config.yaml
num_hidden_layers: 10
vocab_size: 2048
hidden_act: "swiglu"
rope_theta: 10000.0
bias: "none"
max_grad_norm: 0.5
decay_shape: "linear"
max_steps: 7612
dataset: "wikipedia_en"
Each number is 200 + 20 x the weight over its row's rms, rounded and kept within 0 to 999. Layers, rows and columns count from 0. The size before them is the row's rms in percent of the matrix's.

# layer 3 attention query, 128x96, rms 0.0764, rows 0-16, columns 0-95
096,173,210,178,232,166,238,197,198,196,197,193,205,227,195,202,202,219,202,188,191,224,209,184,198,202,216,203,237,200,194,189,230,207,226,191,212,222,173,179,171,225,249,195,188,216,215,233,226,202,243,195,200,218,219,199,219,188,219,224,206,192,167,226,213,233,204,209,196,163,212,200,170,195,169,217,225,175,196,212,188,211,159,193,211,209,228,187,240,202,234,200,184,189,171,202,213
082,208,176,190,179,203,174,198,236,211,192,213,191,196,225,171,217,231,220,179,186,184,234,191,223,195,189,188,193,208,183,207,213,195,212,218,248,197,188,173,167,205,216,232,160,209,208,219,204,194,162,178,196,235,228,209,219,185,234,195,181,189,210,186,184,184,206,155,198,150,218,151,180,201,199,196,208,169,198,209,194,167,201,207,195,173,207,204,186,201,185,171,205,199,187,176,200
096,179,237,201,195,188,215,177,193,181,216,195,213,218,211,193,172,209,179,178,192,231,208,226,197,187,220,183,204,194,192,183,178,192,215,154,141,210,212,160,208,196,189,183,209,213,207,210,204,224,177,236,196,184,179,191,169,147,221,215,185,219,195,216,189,175,213,211,216,257,154,214,198,187,192,212,197,217,205,213,207,182,200,201,209,229,213,201,223,203,236,188,206,217,211,213,200
084,200,224,193,219,176,203,192,196,194,201,196,194,211,210,181,159,204,178,217,158,207,223,212,191,252,214,177,205,222,206,173,201,222,186,163,158,179,220,155,193,199,187,189,203,217,225,184,188,211,175,231,194,202,217,202,183,204,238,211,187,203,174,183,178,201,208,170,195,182,151,210,204,203,198,239,184,170,207,229,197,179,197,181,203,203,169,210,207,213,235,188,172,204,199,223,209
109,194,203,187,190,217,183,189,211,177,196,223,202,176,217,206,210,190,216,177,212,182,237,162,238,190,182,186,222,191,205,208,178,222,183,205,220,186,183,207,171,177,216,201,187,200,187,231,234,230,199,194,167,217,186,194,170,240,196,189,179,176,181,200,188,202,193,201,182,176,227,229,188,224,228,220,216,196,200,149,222,199,191,205,161,164,178,178,182,215,183,181,208,228,235,182,185
095,231,178,182,202,199,226,171,213,187,206,202,246,201,175,169,191,216,170,229,205,228,183,195,220,215,212,155,194,192,211,172,161,186,220,165,151,223,202,198,201,216,189,193,219,218,206,177,203,206,219,182,201,207,211,213,208,180,223,224,209,182,183,183,183,205,195,180,197,206,173,197,226,223,199,197,195,200,225,239,192,185,205,187,206,224,162,232,236,208,229,214,185,202,216,228,178
093,196,171,197,207,214,209,202,224,199,190,222,181,192,195,206,201,195,233,203,210,173,203,163,183,188,186,216,196,186,227,230,197,173,169,251,221,204,135,225,213,210,199,194,205,159,197,229,225,204,202,188,183,227,209,230,197,229,179,227,210,178,141,211,228,232,203,186,210,176,210,203,195,205,220,198,191,213,183,164,177,187,213,203,191,187,219,195,191,188,200,230,205,196,196,180,211
084,227,171,195,224,202,182,163,197,212,201,236,208,194,225,195,207,178,214,197,197,232,183,199,252,181,222,226,197,187,218,185,197,140,234,149,203,205,205,189,225,228,204,193,209,226,195,186,215,170,226,211,198,209,210,241,207,184,180,176,198,190,193,194,217,195,187,201,191,187,174,162,209,168,183,172,196,203,206,183,186,203,200,210,241,216,186,197,207,214,190,190,189,238,204,185,195
074,177,196,206,194,197,207,246,212,218,179,216,200,209,167,177,188,223,185,176,222,205,224,186,196,198,206,196,207,182,203,206,203,187,226,228,169,173,206,188,151,172,212,154,197,188,202,178,200,212,217,194,272,223,212,185,199,191,196,186,175,185,191,167,231,194,234,179,232,189,194,201,199,209,205,199,201,207,177,178,197,202,231,215,175,219,212,209,162,208,189,203,192,216,174,175,181
108,185,187,191,181,208,211,176,172,194,207,165,207,222,237,215,219,225,194,228,199,200,193,204,195,258,196,167,170,231,170,186,222,212,203,204,208,154,190,189,208,216,217,217,173,194,211,208,149,187,224,189,210,207,187,176,230,202,161,216,192,200,191,217,213,180,189,195,229,203,172,219,215,222,211,196,184,207,188,225,188,223,192,240,197,194,208,230,191,212,181,209,187,232,177,208,184
097,211,223,207,231,174,213,234,186,188,211,171,190,220,240,205,194,192,201,197,176,259,171,220,201,250,217,212,196,196,200,169,204,204,226,181,186,189,190,195,225,206,182,163,217,228,188,184,196,198,226,231,205,188,200,201,200,190,204,191,229,190,194,195,200,182,216,203,181,200,168,195,199,209,203,207,183,172,198,219,180,187,218,226,214,228,183,188,194,258,230,181,211,180,182,215,163
101,219,241,172,217,235,164,214,228,208,204,193,168,160,191,180,209,180,219,211,202,188,198,197,192,206,204,203,208,226,199,215,225,219,205,249,197,210,213,191,197,189,194,163,223,174,211,176,189,224,192,169,199,235,207,196,176,233,211,181,215,198,199,208,186,178,209,193,179,194,207,211,251,246,226,186,228,190,205,178,180,219,199,180,229,215,234,178,191,205,179,198,184,185,203,196,219
097,182,194,208,178,159,224,207,174,190,153,204,179,210,170,207,196,205,213,189,203,191,186,216,223,179,190,219,187,204,205,197,172,204,212,210,187,228,191,194,192,184,189,219,202,185,209,183,205,245,203,211,203,169,174,223,212,229,196,194,203,156,206,212,202,201,163,202,221,234,212,213,233,182,192,161,164,223,181,172,202,197,177,230,253,192,252,197,201,198,215,194,206,180,196,219,197
102,221,206,191,207,209,192,214,176,194,222,188,207,195,186,234,188,183,209,241,152,194,194,197,208,233,203,193,175,191,187,222,223,209,197,227,220,224,205,207,224,191,183,200,182,214,208,190,198,196,220,210,183,202,180,226,226,198,158,155,206,213,206,201,225,228,191,225,200,209,218,182,215,204,198,212,195,171,267,207,217,211,256,186,239,208,191,210,205,188,196,221,200,194,212,201,245
099,179,218,227,212,172,212,224,216,210,202,204,199,197,216,204,221,262,197,208,207,163,205,176,198,142,207,155,190,203,194,178,178,236,223,204,230,226,173,188,177,224,198,191,166,198,184,190,181,195,210,202,224,194,178,182,242,216,214,200,180,180,212,182,215,182,212,217,215,187,205,182,176,170,192,164,192,195,184,190,195,172,183,213,201,214,191,194,189,220,225,178,217,202,204,192,176
087,155,163,171,241,199,199,174,204,188,224,193,221,204,191,179,232,215,201,190,188,196,208,207,200,178,214,189,181,183,190,215,227,225,196,217,190,199,169,209,208,182,209,173,166,183,197,183,158,185,221,212,191,178,187,195,187,200,171,201,173,192,201,211,204,178,173,218,143,172,191,205,166,171,185,206,220,207,215,185,232,182,211,196,227,217,195,170,205,183,191,201,211,187,188,176,243
103,209,193,173,178,215,186,197,202,225,180,227,194,205,200,184,209,232,206,247,209,219,209,202,185,202,182,218,171,209,185,199,200,201,194,238,201,216,196,217,206,203,172,216,191,241,174,176,178,231,193,221,188,195,170,201,214,198,155,197,199,231,239,202,221,192,198,237,192,203,202,211,210,176,223,199,214,181,207,184,185,218,217,196,170,201,209,166,185,233,178,191,205,202,277,200,190
# layer 3 attention key, 128x96, rms 0.0826, rows 0-16, columns 0-95
083,222,208,194,225,216,207,186,174,192,206,169,190,202,200,213,202,165,168,203,206,195,158,186,198,185,183,194,227,192,173,171,229,195,222,195,234,210,212,213,205,227,191,187,171,194,198,193,208,178,226,185,183,192,196,206,222,195,232,211,214,186,228,217,183,220,200,204,213,204,206,223,212,207,179,171,152,176,227,200,217,219,225,195,194,203,226,238,208,193,178,260,210,181,153,229,203
086,198,237,225,192,221,191,184,209,210,197,194,175,201,186,237,191,166,184,190,228,205,202,165,214,183,204,236,172,193,172,204,181,211,252,190,197,194,229,189,179,223,200,175,188,191,193,188,162,219,214,211,180,177,190,194,186,220,215,202,186,200,234,208,163,242,213,230,217,218,217,227,201,195,186,201,237,205,201,193,211,208,176,209,180,209,191,195,223,204,211,246,195,191,161,226,218
097,207,236,206,191,203,185,227,202,217,200,171,191,209,221,214,183,133,230,206,180,205,210,222,170,206,182,221,211,228,197,207,175,182,190,199,209,148,191,215,178,206,174,230,172,205,191,203,201,191,193,221,175,201,226,198,240,196,203,192,219,210,228,205,180,212,222,199,206,197,196,186,174,181,195,186,147,167,206,212,206,231,185,197,204,201,185,238,196,191,214,200,180,216,157,216,188
088,212,198,216,202,209,211,217,194,222,234,186,167,219,233,206,214,192,220,236,173,198,193,233,204,211,201,225,182,207,181,211,168,189,212,214,187,193,187,198,225,184,168,198,198,213,174,226,189,238,239,194,189,185,187,211,206,194,194,162,214,195,267,204,175,242,215,206,191,210,186,197,176,173,197,207,145,201,221,195,179,193,191,184,190,229,217,228,221,204,191,175,205,197,182,196,199
104,187,181,202,214,220,220,206,208,186,199,248,175,190,195,162,213,216,202,189,237,195,201,207,187,214,205,171,251,176,176,185,201,230,180,203,183,216,211,199,192,190,229,185,200,190,221,203,184,191,175,199,226,240,220,213,178,215,230,207,192,161,170,209,192,222,156,204,209,183,231,179,170,226,227,199,233,214,200,195,171,178,202,201,195,206,208,180,202,195,183,244,176,204,185,206,189
098,210,185,219,211,189,213,234,206,205,220,193,165,195,213,213,207,176,235,164,178,218,191,249,212,201,174,223,204,215,197,194,211,180,175,174,222,209,221,198,211,190,218,237,246,186,177,202,199,224,208,193,181,179,194,202,200,166,213,207,176,203,221,225,169,197,197,178,196,206,224,198,234,202,220,210,192,207,196,210,206,201,200,143,161,239,199,181,199,180,196,188,197,194,249,208,205
079,186,187,201,224,174,189,159,213,207,200,220,186,225,169,232,184,216,206,199,202,165,190,221,219,240,214,185,221,168,196,228,202,182,235,198,229,218,226,205,189,192,223,209,183,213,232,206,197,179,180,184,220,238,174,171,190,232,212,237,220,230,187,227,213,216,194,206,200,175,218,230,203,225,182,205,220,241,216,193,209,220,179,195,187,221,201,208,207,219,218,184,208,234,200,199,201
096,203,222,185,196,181,208,214,201,207,193,184,172,207,181,208,221,207,199,203,244,208,180,209,223,166,218,193,187,213,168,205,218,194,219,180,175,184,217,176,212,259,214,230,187,239,172,206,219,183,232,191,189,178,188,197,261,203,183,190,173,224,251,202,215,176,181,211,182,217,192,232,220,205,204,218,178,188,208,207,222,242,177,196,209,207,187,207,199,207,205,198,201,207,187,186,185
089,192,193,203,231,208,204,207,198,194,180,199,189,200,186,179,193,215,197,206,197,224,249,224,218,165,207,196,235,164,183,223,167,209,208,246,193,191,168,231,188,196,251,149,176,212,209,199,205,205,186,193,223,203,196,167,181,203,177,204,194,192,188,207,218,197,194,195,215,194,243,235,194,253,185,185,179,234,204,209,214,229,209,222,193,212,196,191,207,193,188,218,224,220,199,214,209
099,168,209,207,212,173,194,176,175,192,209,188,210,218,215,226,214,222,227,223,178,197,174,201,159,225,193,190,171,214,163,188,189,183,242,217,190,165,194,224,183,179,194,207,175,178,205,187,180,212,245,174,214,177,216,178,196,193,159,202,216,220,187,207,189,209,204,201,201,216,185,164,215,227,213,155,200,194,221,202,199,234,222,222,222,200,204,213,188,180,185,167,192,204,178,187,178
085,189,197,199,221,221,240,196,154,183,207,206,213,213,183,188,188,208,218,216,231,222,200,184,220,218,209,186,234,171,184,222,206,233,193,184,191,237,171,237,193,185,194,217,168,231,195,232,167,191,184,206,213,159,210,201,179,188,198,193,217,208,156,236,226,189,183,188,169,215,196,236,171,222,179,213,194,197,191,204,216,214,198,245,208,178,202,206,189,199,196,177,193,200,186,208,189
100,199,180,177,199,241,186,158,203,214,198,208,197,194,204,157,207,186,230,206,190,196,195,202,196,188,191,176,192,185,224,243,226,191,184,210,168,179,177,184,219,203,162,173,195,183,245,233,193,209,186,171,239,229,224,226,190,209,243,219,205,180,179,190,209,166,174,191,194,196,189,216,206,220,198,164,203,233,179,201,180,189,200,197,195,183,211,207,189,209,173,200,193,200,206,191,238
094,193,212,187,143,181,238,189,209,166,143,159,186,222,176,211,223,199,196,160,190,175,220,216,201,214,184,195,198,199,224,219,216,187,173,216,217,204,234,186,167,186,231,190,174,201,183,195,157,181,220,205,191,173,205,203,233,203,200,221,225,170,207,220,210,201,202,185,232,188,202,217,192,202,193,184,191,173,197,223,202,203,228,222,205,204,204,195,177,192,221,185,172,204,200,201,199
106,170,184,184,204,199,195,191,189,179,203,211,254,162,206,215,232,166,178,215,203,220,182,200,208,209,202,210,180,176,184,218,212,249,210,213,179,236,207,204,211,212,153,195,173,197,206,199,205,186,211,226,198,220,202,227,217,164,182,183,225,195,208,206,226,221,194,231,185,199,222,194,224,211,160,201,179,203,228,211,186,202,249,210,229,225,183,211,217,218,219,185,178,206,210,197,217
092,188,223,218,224,198,201,236,203,171,189,196,198,225,198,189,184,239,176,203,203,191,230,210,183,172,207,171,225,176,191,179,176,200,191,181,183,216,199,196,192,191,218,219,204,192,204,215,219,188,202,215,205,146,171,195,197,190,226,246,188,179,181,174,156,183,195,189,227,201,182,233,162,179,197,201,196,186,190,221,225,187,193,230,207,211,220,223,204,210,234,222,194,201,170,157,189
088,197,198,213,205,203,144,195,201,177,238,192,215,177,182,223,208,205,195,220,187,160,196,184,187,178,213,197,183,200,186,197,224,195,214,181,202,188,237,196,209,199,197,185,187,243,182,181,205,198,212,186,168,215,210,223,182,185,206,198,141,163,202,224,183,171,193,173,141,186,190,206,173,184,192,229,206,208,215,168,229,196,214,177,237,196,191,200,213,201,208,228,193,210,187,189,190
086,208,238,199,188,169,164,222,210,219,187,205,168,187,220,211,208,219,190,233,229,177,193,189,197,247,230,197,202,228,184,208,210,196,178,200,195,189,221,164,200,219,204,233,198,165,206,209,222,200,182,199,197,206,210,208,188,201,239,175,197,234,179,211,193,230,209,210,223,189,217,211,166,202,174,216,201,190,221,239,200,205,185,197,176,245,201,194,246,212,214,200,169,214,187,231,188